python train.py --n_layer=16 --d_model=384 --n_head=3 --n_kv_head=3 --head_dim=128 --d_mlp=768 --vocab_size=19645 --activation="tanh_gelu" --norm="layernorm" --norm_place="pre" --norm_eps=1e-06 --positions="learned" --qk_norm=false --attn_scale=0.0884 --bias="all" --tie_embeddings=true --parallel_block=false --extras=["capped logits"] --init="uniform" --init_std_qkv=0.0233 --init_std_o=0.0 --init_std_up=0.0233 --init_std_down=0.0 --optimizer="muon_variant" --lr=0.0128 --beta1=0.93 --weight_decay=0.016 --lr_head=0.0163 --grad_clip=2.0 --warmup_steps=200 --schedule="wsd" --decay_fraction=0.551 --decay_shape="linear" --final_lr_fraction=0.0 --batch_tokens=131072 --seq_len=768 --doc_mask=true --train_tokens=755800000 --steps=5767 --dataset="wikipedia_en"
Each number is 128 + 24 x the weight over its row's rms, rounded and kept within 0 to 255. Layers, rows and columns count from 0. The size above them is the row's rms in percent of the matrix's.

# layer 12 attention output, 384x384, rms 0.138, rows 295-348, columns 256-383
size [101 158  98  94  93 102  99 100 109 104 101  96 100  94 100 103  90  98  97  99 102 103  96 105  98  95 101  99  99 101  99 112  95 105 103  92  98  93 102  97  95  96 100  97 109 106  95  94 102 107  96 104 100 105]
[[126 118 144 166 119 123 114 131 116  87 139 166 129 156 155 138 123 126 138 100 103 151 121 111 121 112 112 132 154 149 116  93 121 120 145 116  75 183 120 127 123 145 105 128 108 102 101 167 152 135 106 136 109 129 144 146 117 134 118 118 126  68 143 119 138 133 116 117 110 115 128 113 126 165 125 115 140 105 113 152 135  81 151 133 122 151 136 114 105 126 151 146 116 160 150 141 144 122 132 149 155 120 135 134 112 104 125 138 111 147 154 133 115 152 119 118 158 141  96 159  93 109 139 123 104 124 116 138]
 [140  80 111 143 192 162 131 166 145 119 145 128 138 140 103 149 133 104 123 117 145 132 148 154 111  93  73 138 113 138 161 161 130 146 127 150 116 107 115 161 203 120 124 116  99 134  92 138 174 164 118  95 106 120 149 142  84 119 145  96 121 118 125 129 134 115 125 117 138 125 141 174 170 140 134 123 117 143 141 123 162  74 162 118 134 114 144 113 158 126 117  94 104  95 119 179 120 159 121 131 144 147  95 138 151 144 120 128 144 102 176 122 123 102 136 141 117 107 117  98 110 125 119 140 133 160 137  90]
 [107 146 132 110 118 101 127 136 176 112 137 129 154 137 124 114 142 117 130  99 118 139 102 100 116 111 117 114 132 126 120 102 125 149 117  94 143 139 111 137 104 144 131 122 139 107 108  98 145 146 114 130  96 146 175 138 103 127 136 105 148 120 148 166  85 137 139 111 162  97  94 125  84 136 155 138 157 101 140  87 116 108 117 157 141 130 140 120 100 132 134 158 136 146 123 120 132  93 122 103 109 173 111 158 110  97 128 113  87 104 137 145 163 145 121 136 130 116 114 123 119 146 117 127 122 129  91 124]
 [139  99 121 130 102 153 123 149 128 118 131  90 168 101 138 125 122 103  94 130 136 140 117 132 123 144  95 113 115 121 137 167 112 179 119 152 148 116 140 145  86  93 161 131 115 121 141 121 119 107 126 109 117 145 162 119 104 145 130 141 133 113 137 140 134 137 142 139 128 185 138 101 115 137 129 141 121 192 143 149 138 122 156 113 138 122 142 160  90 127 146 141 130 137 108  98 113 149 121 129 134 136 123 109  91 128 132 100 122 118  81 119  72  98 126 117 153  94 119 129 148 155  77 142 138 156 138 112]
 [114  98 164 160 173 137 144  97 124 126 118 103 129  83 139 122 103 124 117 156 106 129  97 139 125 129 145 175 136 116 132 181 162 117 129 159 140  97 124 127 147 153 123 165 162 122 158 132  97 119 157 138  96 149 117 113 139 100 124 135 142 156 107  99 125 135 139 133 118 116 129 137 119 128 144 116 122 118 111 111 157 108 115 108  99 132 126 124  78 129 133 186  97 137 145 123  98 138 106 137 136 122 128  99 133 119 130 125  98 124 114 141 106 160 131 158 132 123  90 122 122 134 122 103 121 124 141 119]
 [118 115 158 120 138 158 103 113  83 153 109 142 119 153 132 147 129 129 163 148 102 144 112 141 152 160 152 144 145  94 150 132  94 129  96 149 154 136 141 109 140 113 115  99 144 130 107  78 130 122 180 106 141 143 167 150 181 136 102 192 142 111 141 119 139 108 112 156 117 143 118 123  90 144 143 159 142 129  70 120 114 119 131 142 149 165 114 144 130 114 134 133 137 103 133 116 112 179 138 127 132 117 160  89 141 119 138 103 128 117 155 112 142 134 128 122 121 157 104 142 142  90 154 115 117 180 149 124]
 [118 127 126 132 121 118 147 129 127 153 171 143 157 157  90 121 125 111 166 126 109  96 124 129  96 154 117 113 128 113  91 125 119 107 158 113 114 124 163 121 135 149 114  82 134 158 157 155 104 154 107 151 154 164 173 130 153 123 128  99  92 150 124 158 130 110 154  82 158 115 109 113 105 159 122 144 103 103 103 125 165 138 162 116 125 114  96 146 136 135  84 131 101 132 136 137 108 151 130 114  99  95 157 132 147 130 133 118 155 157 100 160 146 117 159 121 131 148 138 134 158 203 132 143 150 103 139  99]
 [137 117 124 109  87 107 167 125 110 114 132 132 124 133 167 137  98 121 140 116 113 150  94 110 128 143 148 129 159 105 119 159 190 135 124 104 105 158 103 105  79 102 118 136 130 103 150 138 116  94 119 150 115 160 123 163 115 102 115 163 107  86 107 144 124 110 128 138  93 157  91 127 131 146 112 145 136 130 100 126 126 126 140 140 131 125 117 106 168 133 134  99 135 122 130 146 106 141 130 130 150 155 124 148 129 133 147 133 163 135 113 114 128 142 121 138 132 149 176 120 154 130 141 103 127 143 119 150]
 [147 126 104  98 108 119 106  93 136 123 135 136 149 114 107 116 139 125 133 152 135 148 140 157 130 132 164 128 129 136 123 140 110 133 167 112 136  91 142 125 108 130 139 131 124  88 113 142 141 167 161 137 134 108 142 119 127 137 114 130 140 131 115 141 126 108 117  98 136 147 137 125 161 145 149  90 131 119 153 106 115 163 124 113  91 161 130 120  97 125 128 130  96 103 130 117 117 143 133 141 115 126 150 152 129 103 148 125 140 155 149  98 156 124 181  96 114 104 138 147 141 141 109 152 167 123 138 104]
 [124 141 110  84 127 121 140 134 147 157 136 100 170 112 161 120 126 141 148 117 148 111 135 151 105 131  77  93  93 130 159 127 103 140 125 124 157 119  90 152 151  94 131 138 102  91 159 132 113 175 124 130 106 156 149 134 128 113 155 182 137 160 132 122 126 105 144 136 133 141 131 144 140 138 142 135 107 120 152 134 149 130 112 114 112 135 106 126 129  91 140  99 147 119 164 132 125 155 129  99 134 111 112 106 125 118 140 159 129 111 113 106 103 106 121 113 176 120 136 123 120 106 155 137 106 145 150 103]
 [108 101 104 137 145 102 124 126 157 117 120 112 131 144 115 131 124  96 124  97  93  94  92 111 142 153 131 145 120 116  93 119 118 111 148 117 140 148  88 123 111 126 138 132 126 131 122  99  98 127 123 118 131 144 134 117  88 169 115 106 151 118 163  94 114 164 123 114 146 124 112 144 108 118 117 128 151 118 150 135  83 132 145 117 101 119 129 114 102 136 109 123 119 171 105 131 126 138 131 157 140  93 126 105 172  95 144 173 114 109 126 122 106  97 109 146 141 155 149 107 133 139 164 117 139 107 146 113]
 [122 148 138 121 129 109 129 120 137 123 151 119 133 126 148  80 137 160 112 136 117 113 126  79  96 144 172 129 122 128 127 160  86 139 144 129 115 125 143 142 118 112 137 103  95 146 134 152 138 114 129 134 135 144 160 116  99 124 131 135 141 127 174 147 106 170 159 107 112 113 112 158 119 161 137 118 106 103  99 146 158 134 112  86 124 115 147 112 124 125 108 122 107 150 104 110 120 134 109 120 150 119 133 127 114 119 123 110 118 124 152 144 149 133 123 117 102 157 126 110 131  99 111 114 100 128 146 146]
 [153 134 104 129 106  98 137  93 179 115 105 104 129 133 122  92  78 144 148 112 111 118 110 127  96 118 120 106 152 143 125 131 109 108 132 173 147 152 122 117 151 140 107 111 133 117 119 152 138 131 132 155 111  65 138 132 108 105 142 112  90 148 126 153  95 124 130 149 130 123 138 107 136 141 109 149 113 106 117 108 131 141 151 108 122 123 121 129 121 127 125 134 116 149 149 121 164 139 138 144 132 162 119  96 122 127 176 156 167 123 107 111 132 140 140 139 145 142 152 140 128 133 127 141 105 120 119 127]
 [136 142 149 182 110 108 153 128 107 168 155 124 104 184 127 164 149 160 118 126 118 134 161 113 137 110 143 102 135  97 161 103 115 127 122 120 125 120  98 124  99 169 148 131 117 113 131 137 138 164 136 149  97 132 149 143 116 142 147 107 120 151 122 118 149 137 137 113 132 109 105 103 118 136 157 102 111 119 125 126 160 109 111 122 140 112 172  91 100 133 164 145 137 126 128 135 130 115 100 114  84 125 119 122 109 147 110 137 163 131 112 146 159 140 135 120 101 166 126 162 149 149 119 147 171 110 122 106]
 [138 121 134 131 132 120 146 168 173 114 112 101 115 142 144 133 106 114 145 106 104 114 125 112 136 148 121 118 194 155 157 108 138 134 143 127 191  79 137 126  94 125 148 137 108 112 114 128 117 103 113 127 135  94 121 148 132  97  99 125 135 144 118 117  86 133 117 116 128 129 121 104 134 132 136 110 148  87 122 131 153 147 114 114  95 150 122 126 124 134 140 102 190 112 102 156 161 151 123 130 162 155 120 126 125 104 113 113 132 129 118 114 159 101 113 126 112 136 127 135 121 138 151 127 154 126 127 142]
 [119 122 187 163 108 133 110 137  98 125 138 132 129 125  82 153 114 126 133 148 148 158 129 134 142 145 146 147  93 136  98 127 119 142 138 123 135 131 106 139 158 143 136 110 113 115 130 135  97 110 149 102 164 142 159 140 112 108 116 107 137 128 128 148 157 111 117 125 105 126 113 129 124 133 110 100 137 120 128 147 122 139 105 124 110 145 145 158 160 176 139 149 118 123 142 109 120  81 112 145 125 153 116 127 113 165 149 172 106 153 119 106 120 109 125 150 134 146 108 151 168 157 140 152 131 115 119 118]
 [167 129 149 118  91 119 129 120 139 131 173 106  96 126 132 115 144 112 116 140 110 121 125 147 114 112 107 155 122 121 128 135 146 103 137  98 111 117  90  94 146 115 125 140 118 130 134 125 108 116  95 137 128 109 120 168 114 170 155 118 157 103 156  87 158  96 131 121 170 140 153 119 135 139 120 141 168  90 169  98 144 121 100 159 145 137  70  81 150 116 150 164 119 154 122 134 153 140  87 143 122 173 163 141 138 170 133 144 147 122 130 146 122 128 117 100 119 112  96 114 136 103 178 128 123 119 124 111]
 [131 185 145 103 145 138 144 150 112 114 126 104 105 115 145 165 104 143 105 132 119 124 167 137 101  93 161 127 127 126 100 152 120 124 133 129 104  98 143 105 127 123 104 136  89 162  74 131 100  89 136 116 128 142 140 156 147 154 126  99 133 103 117 147 136 102 127 103 140 139 142 145  95 143  80  66 114 167 147 127 122 107 137 127 137 128 131 127 112  97 132 160 129 127 122 107 132 134 126 174 144 118 145 140 124 121 179 146 133 128 118 179 186 145 139 115 126 114 116 106 128 143 108 124 101 121 118 140]
 [145 119 127 146 153 126 170 121 113 156 161 134  96 111 143 122 135 104 102 167 119 130 160 126 120 110 160 103 154 135 120 107 124 106 102 186 106 134 127 142 138  77 151 138 124 132 112 102 130 104 156 117 143 153 133 148  79 141 111 153 109 147 158 109 117 114 126 140 131 151 144 113  84 129 125 123 164 117 148 131 144 137 130 119 118 132 111 132 113 117 128 120 132 168 114 119 139 154  84  97 167 140 161 126 154 157 113 154 131 114 102 172 118 137 159 111 120 152 147 137 120 142 147 123 163 142 138 104]
 [141 107 121 122 157 135 149 136 154 118 122 123 122 100 128 120 150 130 152 135 116 132 167 121 101 147  83  99 138 120 159 117 131 123 132 154 138 136 148 105 126 116 137 101 164 107 124 119 106 127 137  88 118 148 140 149 147 139 135 134 134 155 136 108 141 114 123 118 137 132 147 162 132 144 102 130 116  98 117 123 135 118 125 112 153 159 138 146 129 124 154 125 119 132 134 154  87 141 115 161 117 150 133 109 108 115 102 148  94 120 126 124 117 131 109 121 127 144 150 142 145 120 128 136 136 152 130 122]
 [151 126 130 139  95 117 107  93 156 154  94 135  90 143 112 139 146 121 137 126 103  98 128 131 140 115 170 104 115 130 129 177 131 126 140  91 134 144 136 147 119 150 134 113 119  96 135 146 117 111 121 151 121 149  91 130 152 141 127 131 141 107 134 118  98 116 149 102  97  96 139 105 119 125  97 135 131  98 122 119 118 121 153 130 143 133 127 149 109 118 128 101 123 172 148 120 108  96 144 146 128 133 101 120 146 101 118 115 134 107  91 143 123 109  97  99 127 122  98 134 103 115 137 106 118 129 171  92]
 [117 131 156 116 108 140 120 126 138 145 113 151 107  93 134 127 148 100 137 120 144 139 147 119 124 164 105 119 140 149 128 103 169 129  99 175 126 112 119 133 143 140 140 130 123  90 106 120 120 109 113 121 140 143 133  92  99 126 136 154 116 138 115 169 117 108 120 165 106 121 148 151  95 126 124 136 130 125 148 117 160 126 127 153 143 154 108 138 141  99 129 118 130  99 109 116  87 120 122 138 150 157 123 158 141 102 149 141 141  96 128 138 146 132 148  81 118  88 132 116 135 132 129 159 113 158 123 117]
 [137 159 150 111 112 143 132 136 129 151 139 134 134 125 115 100 116 142 132 140 110 179 136 115 148 136 130 121 171 134 125 122 103 161 128 112 134 145  81 138  88 142 142 114 115 127 116 116 135 118 123  99 127 161 140 130 113 167 118 139 140 136 127 107  98 137 163 133 139 156 112 135 167 154 162 128 116 148 144 123 138 109 122 149  87 110 109 104 106 156 129  96 120 149 120 160 135 156  92 143 121 138  95 127 120 113 144  89 116 108 121 126 125 111 168 120 136 129 132 132 120  96 136 162 116 142 132 110]
 [105 122 136  96 154 136  96 124  73 129  84 114 145 113  92 111 163 145 129 125 118 151 137 138 101 100 152  90 135 162 158 141 126 114 137 147 140 142 169  82 151 144 157 153 162 136  87 100 161 134 116 128  99 148 145 138 108 155 159 155 131 168 127 139  83 144 137 120 113 114 117 149 148 140 112 122 131 138 110 158 119 124 145 122 135 162 112 153 112 157 119 109 131 102 118 125 110 164 137 128 154 103 114 119 150 152 123 118 157  79 119 120 155 135 120 118 107 148 119  90 104 138 144 131 107  85 150 135]
 [104 131 133 123 133  98 135 123 114  94 126 109 115 132 147 118 110 121 128 130 108 100 150 131 147 108 157 111 122 112 122  83 104 108 119 114 143 149 139 155 127 159 117 158 117 175 137 157 155 157 148  87 118 170 127 136 145 125 129 107 103 138 117 130 147 147 121  92 153 116 133 122 126 159 115 150 103 109 123 165 142  97 123 150 155 125 116  90 107 126 157 152 146 119 174 160  86 133 114 126 118 123 126 138 125 106 114 137 123 130 116 142 105 103 144 110 103 109 130 123  94 148 118 156 126 111 149 103]
 [124 121 130 158 121 110  78 127 109 144 132 149 147 141 140 137 106 148 146 125 137 112 123 105 162 137 112 116 115 121 110 110 125 138  87 158 132 150 153 127  94 145  91 126 154  78 161 135 155 115 112 121  97  95  90 131 116 129 159 103 179 154 148 147 159 132 114  88 102 115  92 136 121 178 145 141 157 119 103  70  95 102 132 105 125 100 117 134 118 154 152 146 117 156 125 119 100 140 122 114 145 145 134 132 109 132 130 115 141 123 148 150 126 122 146 133 131 110 122 106 148 141 112 102 150 141 151 134]
 [128 134 148 134  88 135 160 155 105 131 127 144 138  86 133 161 116 111 111 129 124 123 133  97 112 143 151 129 139 126 131 161 134 113 131 132 128 143 134 137 168 132 141 133 124 159 138 131 141 136 147 166 143 112 104  99 137 137 144 126 138 133 171 117 109 118 147 127 113 116 161 130 113 141 158 151 152 175  89 124 128 156 112 108 122 134 140 123 103 120 128 142 110 116 139 145 134 126 143 158 147 140 105 146 126 103 102 139  98 102 189 124 134 133 111 109 138 159 142 143 138 146 127 149 112  93  86 130]
 [133 149  97 118 143 131  94 110 131 157 142 156 137 129 116 114 149 124 132 131 151 131 150 139 163 105 116 116  95 107 142 161  74 125 130 142 103 173  94 146 125 131 144 138 125 114 146 130 120 152 162  91 147 139 173 162 138 140 122 130 135 120 108  99 120 118 125 110 135 170 120 142 133 128 146 110 162 124 115 122 130 153 133 131 118 135 114 121 115 105 113 148 113 110 116 136 116 131  83 102 122 171 133 130 119 112 120 124 105 100 140 130  96 121 143 120 106 141 107 118 118 130 139 142 133 118  97 104]
 [119  88 110 130 114 107 164 117 136 132 137 126 134 177 133 114  93 113 137 158 120 150 147 149 123 133 133 118 115 112 134 176  76 132 100 117 137 128 126 113 105 113 124 119 143 127 119 124  99 142 118 138 138 132 176 114 134 109 128 120 120 139 145 142 164 131 125  76  85 122 153  98 123 123 122 142 128 157 156 110 158 109 110 153  96 148 172 127 141 182 142 123 118 126 139 119 136 152 163 149 117 147 164 138 162 114  91 145 128 145 167 146 125  97 110 157 125 159 142 107 107 121 143 117 125 106 123 157]
 [145 123 137 143 111 116 135  71  94 135 130 120 139  96  90 140 149 125 110 125 116 163 155 117 117 116 118 133 139  92 136 159 130 115 130 143 121 131 113 142 121 127 123  95 116 136 108 119 159 122 113 129 103 128 151 118 143 146 147 151 161 118 123 108 130 148 151 146 144 117  89 163 118 130  91 104  86 114 141 120 122 155 127 137 143 106 119 134 119 116 125  67 158 151 144 145 137 107 110 110 116 144 100 173 148 123 148 153 130 124 109 168 165 112 135 119 133 115 122 122 123 118 139 139 132 154 140 151]
 [122 138 115  56  94 136 123 131 131  96 146 106 144 113 166  96 122 152  93  94 124 156 112 132 117 180 108 162 175 157 158 122  81 158 169 137 124 128 126  90 150  99 155 118 112 128 105 112 129 128 141 136 115 123 131  86 127 124 133 141 126 122 118 147 138 157  92 156 118 120 156  77 114 130 114 128 137 134 123 118 134 118 125 121 156 148 132 127 128 162 114 114 164 168 155 144 113 153 125 145 133 129 125 155 132 147 103 123 139 136 142  96 159 131 170 129 143 125 138 119 103 128 118 133 147 139  98 132]
 [ 88 137  92 102  98 152 146 150 133 126 146 173 159 122 124 147 141  93 134 112 134 153 149 132 113  97 174 110 110 114 156 154 102 146 132 139 123 107 139 136 135 109 119 161 128 145 130 146 151 113 162 116 151 103 133 174 119 111 117 129 125 118 133 113 110 128 123 140 128 118 144 122 139 135 113 115 117 120 147 126 100 133 154 126 102 100 141  90  69 122 118 149 148 142 107 138 122 134 130 130 117 147 153 106 132 129  91 122  97 156 131 127 120 108 111 144 116 100  96 118 166 131 131 160 156 123 129 146]
 [ 87 138 128 104 157 162  88 166 127 144 116 139 134 134 148 150 123 126 104 121 156 151 106 165  99 141 120 130 124 100 147 162 146 146 107 160 112 131 133  87 126 155 150  90 117 159 134 125 110 113 160 127 111 157 149 114 110 158 117 140 135 120 116 139 176 157 144 139 154 118 108 129 132 124 188 132 107 107 150 111 137 161 126 126 153 108 105 166 126 121 139 129  99 118 134 143 120 105 143 109  83 157 137 120 143 158 147 166 131  88 147 131 139 131 120 154 139 136 146 131  94 119  93 147  72 118 108  91]
 [135 110 118 122  85  96 119 109 108 122 107 140 134 116 100 144  83 142 117 115 106 112 132 136 116 154 140 119 120 130 114 158  98 124 143 136 129 154 102 125 117 144 131 137 106 139 124 106 171 123 126 131 131 143 132 160 128 128 126 104 108 107 117 144 125 141 161 156 107 128 146 126  72 145 157 122 139 147 154  99 137 106 110 106 134 116 143 108  84  98  97 113 114 134 103 140 165 128 129 170 102  91 143 110 101 132 133 112 161 152 146 114 112 149 141  99 155 138 112 123 167 137 137 120 118 104 111 126]
 [127 123 143 106 117 161 135 121 150 157 172 117 130 162 118 125 118 134 121 116 114  87 156  91 107  97 133 189 116 101 136 123 121 130 146 154 105 121 110 133 126 102 142 162 170 134 124 100 129 120 123 119 120 111 102 143 137 130 152 171 129 134 150 121 123 125 155 111 106 135 133 120 137 140 141 163 128 121 143 126 153 128 127 133 118 142 139 127 141 112 139 130 117 132 123 129 113 135 129  95 129 136 146  94 144 127  93 137 115 124 154 128 130 145 107 135 133 155 121 158 137 128 123 154 168 141 153 144]
 [138 130 168 122 151 109  90 134  62 113 157 149 105 122 113 107 140 113 111 134 116 112 155 117 109 140 152 139 131 122 150  79 179 121 139 135  97 145 105 139 145 151 145 137 151 145 126  86 108 121 101 116 160 138 130 103 148 141 126 159 116 124  93  87 143 138 143 109 137 127 157 157  92 130 146 125  99 116 110 137 155 131 145  98 154 118 117  83 119 129 108 141 155 116 119 141 112 144 140 107 162 139 126 134 143 110 149 132 106  95 113 156 147 133 136 147 137 136 142 145 144 154 132 122 113  96 148 133]
 [171 106  85 133 112 142 148  95 122  86 134 144 164 153 106 125 134 121 136 129 128 117 119 116 152 116 126 143 102 129 128 140 125 160 150 126 120 120 128 121 147 113  93 157 146 119 126 112 142 108 148 137 131 133 169 155 119 102 113 107 158 130 134 155 122 113 151 136 154 131 131 130 129 143 149 100 157 137 154 168 139 126 163 127 125 153  83 130  66 129 155 102 127 116 119 139 171 135 177 130 147 148 118 126 142 119 121 113 106 111 115 115 177 126 134  86  83 154 126 139 160  99  98 110 101 134 127 120]
 [150 119 131 156 109 124 128 140 132 112 133 124  67  92 111 153 126 128 124 120 114 108  98 120 168 127 125 131 132 116 111 119 147 150 112 124 105 119 123 154 118 134 153  86 175 168 117 136 131 167 118 135 147 126 114 117 144  96 135 139 137 153 121 128 146 126  98 117 127 126 132 124 101 153  83 118 132 170 154 125 113 155 136 124  96 101  84 100 134 103 103 126 139 126 168 113 128 103 123 112 137 129  92 108 140 156 126 107 109 115 128 107 143 144 118 144  77 162 144 110  80 120 111 129  86 135 147 122]
 [131 107 100 127 109 129 149 155 113 143  96  99 127  97 111 115 147 122 138 111 181 135 128 122 124 119 180 124 109 131 101 116 132 120 123 119 139 156 154 163 158 117 138 107 123 154  85 102 133 113 133 125 142 124 136 158 118 135 137 147 145 146  83 159 127 113 121 150 114 115 138 151 119 152 136  95 118 156 118 107 134 131 144 107 108 146 133 121 141  87 150 110 120 125 138 121 147 129 145 116 130 149 104 133 119 142 131 138 132 137 123 134 147 114  86 137 135 125 165 117 136 137 128 129 101 105 131  89]
 [ 92 128 129 152 130 145 144 120 124 139 163 138 119 107 107 134 135  89 126 117 118 133  82 119 127 137 130 118 133 159  98 136 116 128 100 150 161 124 123 110 132 131 102 127 117 110 134 110 119 149 125 124 174 116  87 131 108 127 140 139  92 130 147 146 123 111 147 152 140 143 140 151 111 155 148 125 122 121 138 143 124 143 150 111  84  98 128 109 107 156 117 119 134 130 128 165 124 123 140 129  90 122 132 112 100  74 125 134 142 136 104 136 106 129 114 150 104 137 124 152 102 138 124 113 119  91  71 135]
 [ 88 102 137 148 135 142 171  98 120 151 122 118 155 114 135 119 157  97 132 112 125 139 125  94 145 110 131 125 132 139 112 136 155 134 146 176 120 114 132 114 159 139 136 126 136 161 167  75 115 111 106 143 117 123 136  99 118 142 131 150 141 149 144 144 128 106 124 121 127 118 103 110 122 114 124 150 126 110 124 139 117 174 136 143 169 126 115 116 122  98  60 119 169 135 116 129 128 142 132  97 132 121 133 148 104 111 143 149 120 128 160  97 121 135 134 108 117 128 105 149 117 118 111 137 152 128 149 166]
 [134  73 141 128 118 154 156 108 154 119 145 126 113 116  95  98 123 100 127 114 132 137 137 139 154 180 112 129 111 147 114 114  94 139 134 113 135 161 109 157 124 142 103 116 113 188 121  91 138 141 148 135 136 134 127 121 104 137 149 132 124 148 116 134 119 140 131 106 101 136 133 153 135 131 150 110 154 116 117 116 135 147  79 150  96 110 147 120 102 101  99 141 145 140 139 100 154 137 103 148 127 104 119 144 112 129 126 113 137  93 105 141 126 135 129 129 126 132 156 143 122 115  99 142 149 138 124 135]
 [135 110 144 147 208 138 114 158 135 138 112 168 115 144 153 117 106 144 128 144  96 133 154  91 150 140 149 151 163 130 112 157 127 116 126 140 137 103 119 133 123 134 128 142 108 110 130 115 117 150  99 147 102 145 122 135 115 160 106 135 122 133 103 135 112 137 118 136 121  97 120 139 102 125 110 127 154  96 134 106 132 132 117 130 116 116 129 119 147 100 129 109 134 130 145 132 149 139 166 103 129 102 106 142 146 137 127 141 115 145 116 121 116  98 156 116 130 124 142 112 126 106 152 133  97 149 121 125]
 [107 120 106 139 115 133 156 103 124 129 106 145 150 121 133  84 117 139 127 115  99 128 142 137 113 118  99 124 152 111  89 120 155 147 127 159 119 146 153 141 151 121 103 110 151 148 116 131 129  94 114 131 114 133 107 137 115 115 141 105 144 142 166 153 105 115 136 138 163  86 129 123 121 140 161 104 125 187 149  92 116 121 119 156 124 144 177 153 129  96 131 105 117 142 133 141 111 168 119 113 100 116 150 155 117 100 112 153 121 107 142 137 171 125 159 147 136 158 122 106 132 138 144  75 151 146 152 145]
 [123 130 109 109 127 117 121 129 145 120 124 145 170 140 138 139 104 138 135 118 126 110 121  70 143 160 160 171 154 170 129 144 140 152 117 126 118 117 109 150 129 111 123 107 153  87 126 140 131 130 116 124 133 129 123 124 145 110  95 111  89 110 103 177 104 118 135 160 138 116  94  86 159 117 144 122 133 107 134 155 128 112 170  87  99 126 141 129 166 152 150 138 129 139 134 140  99 122 166 147 125 141 123 148 119 125 157 147 137 112 118 128 122 115 124 134 140 143 140 157 105 100 136 130 125  89 151 140]
 [143 127 133  92 116 112 108 124 134 132 122 127 163 161 137 114 102 132 161 113  86 148 174 106 138 122 125 154 104 142 132 174 132 128  76  99 139 131 140 110 148 121 133 139 126 103 149 126 145 127  46 138 119 126 143 139 138 156 136 100 141 145 138 132 140 143 122 161 144 106 113 136 170 152 146 129 100 136 135 114 152 113 142 105 164 144 101 119 157 109 125 128 139 153 136 189 120 142 113 100 144 127 147 136 134 125 126 161 137 116 118 155 129 139 131 115 133 131 138 100  83 121 164 100 114 130 148 106]
 [128 119 129 114 109 164 142 128 160 128 159 120 165 138 122 153 126 142 131 105 131 101 107 151  87 147 152 154 120 131  83 153 127 120 129 125 162 146 139 148 120 131 130 128 102 120 146 120 112 145 143  82 100  89 139 113  95 117 132 173  91  87 108 144 132 100 144 147 120 121 101 131 136 114 138 118 153 109  98 128 129 136 163 164 153  94 130 133 111 110  80 145 125 128  95 135 114 140 123 177 132 143 125  82 111 104 120  95  94 106 130 130 101 158 141 120  92 147 136 117 142 139 101 156 145 104 113 100]
 [168 141 147 144 112 128 100 123 133 129 108 143 124 135 123 134 106 120 137 140 169 121 144 134 146  78 137 105 112 133 101 111 122 123 114 136 171 102 149  93 116 117 138 132 144 128 120 104 129 144 157 107 107 173 106 142 136 141 143 139 138 155 116 118 100 104 148 123 160 136 142 108  92 131 102  97 146 125 146 144 134 123 117 140 131 183 156 123 145 145 151 121 124 122 159  89 153 137 126 152 169 130 133 115 100 130 104 135 122 155  87 146 113 161 114 117 112 146 110 146 112 112 166 151 128 143 153 117]
 [145 126 156 108 129 116 111 115 139 117 114 125 154 125 119 134 116 121 163 124 154 146 115 106 146 168  93 153 116 106 183 107 144 152 126 135 113 125  97 160 137 118 141 120 128 121 132 137 112 160 118 164 124 123  84 144 121 161 116 113 116 150 148 144 168 130 123 124 136  94 112 148 143  95 103 113 105 104 158 120 105 160 137 132 147 138 148 150  98  84 133 128 129 160 133  95 173 134 143 120 105 107 150 114 123 118 101 119 114  59 143 138 138 149 150 147 144 128 131 156 105 164 136 117  94 100 126 123]
 [114 152 179  95 115 141 129 113 113 162 123 120 142 107 155 109 130 134 128 141 132 124 174 122 110 114 124 154 137 129 113 120 116 156 117 109 153 143 142 129 117 135 145 129 131 102 123 127 141 145 127  88 132 146 143 118 115 151  93 113 126 136 145 114 120 124 136 108 120 145 171 141 144 168 108 160 108 132 147 113 148 117 136 139 135 166 128 117 126 148 148 111 161 118 140 121 155 110 141 150 168 101 131 126 137 126 154 112 111 166 105 133 109 123 120 136 151 108 158 143 124 132 130 137 164 156  93 124]
 [168 136 143 130 115 100 126 107 152 166 111 164 124  65 134 141 132  94 112 126 118 160 121 144 114 127 109 101 146 142  95 130 141 157  85 118 114 116 160 108 126 129 124 130 150 135 167 134 138 157  83 147 185 147 135  69 120 152 151 136 143 149 134 154 148 128 126 121 109 121 108 119 158 109  94 137 124  98 136 148  98 150 114  99 146 144 150 111 108 146 116 145 123 144 145 105 115 142 131 110 112  97 120 114 142 139 125 132 171 113 120 102 101 122 110  85 135 117 124 141 138 139 126 103 141 168 109 117]
 [143  81 114 102 151 133 125 112 163 127 126 138 111 151 124 125 140 141 160 141 120 152 173 131 180 139 130 118 127 103 125 122 166 119 144 138 139 127  73 105 121 149 117 106 125 120 158 127 119 143 133 112 140 103 142 142 103 129 140 122  87  88 135 147 121 138 130 128 109 155 116 131 157 139 113 163 152 134 107 120 176 122 142 117 113 123 151 138 109 149 128 108 193 102 154 113  97 133 142 142 134 106 118 110 132 100 106 117 121 133 121 152 146 142 157 134 130 115 104 132 139 134  89 130 103  98 112 101]
 [135 106 136 163 125 123 127 113 111 117  94 156  91  84 130  84 141 135 112 131 147 159 102 100 135 113 115 153 114 174 157 151 124 108 129 149 116 104 134 142 122 144 116 112 125  98 152 127 162 133 122 120 119 104  93 116 109  97 108 110  77 116 160  93 118 105 144 121 145  90 129 123 152 127 136 130 102 131  85 151 129 124 155 111 102 146 106 122 123  74 140 113 141 134 143  93 155 106 128 148 182 116 124 131 144 116 141 141 126  90 124 118 132 129 105 124 156 139  85 136 147 140 122 139 145 135 139 110]
 [123 143 129 126 111 137  65 142 130 154 140 117 121 106 107 146 144 125 123 129 146 120 122 111 126 127 117 117  95 139 145 142 117 101 107 131 113 111 123  93 118 137 120 156 111 155 106 139 149 157 126 148 134 109 150 141 130 123 138 159 149 124 112 143 136 124 157 137 139 103 158 128 155 124 152 136 126 114 145 127 105 111 138 128 132 113 123 152 166 121 130 116 121 138 122 107 153  91 126 141 106 126 147 140 127 120 116 146 122 116 165 148 140 111 128 125 111 152 136 142 123 133 139 125  94 120  93 128]]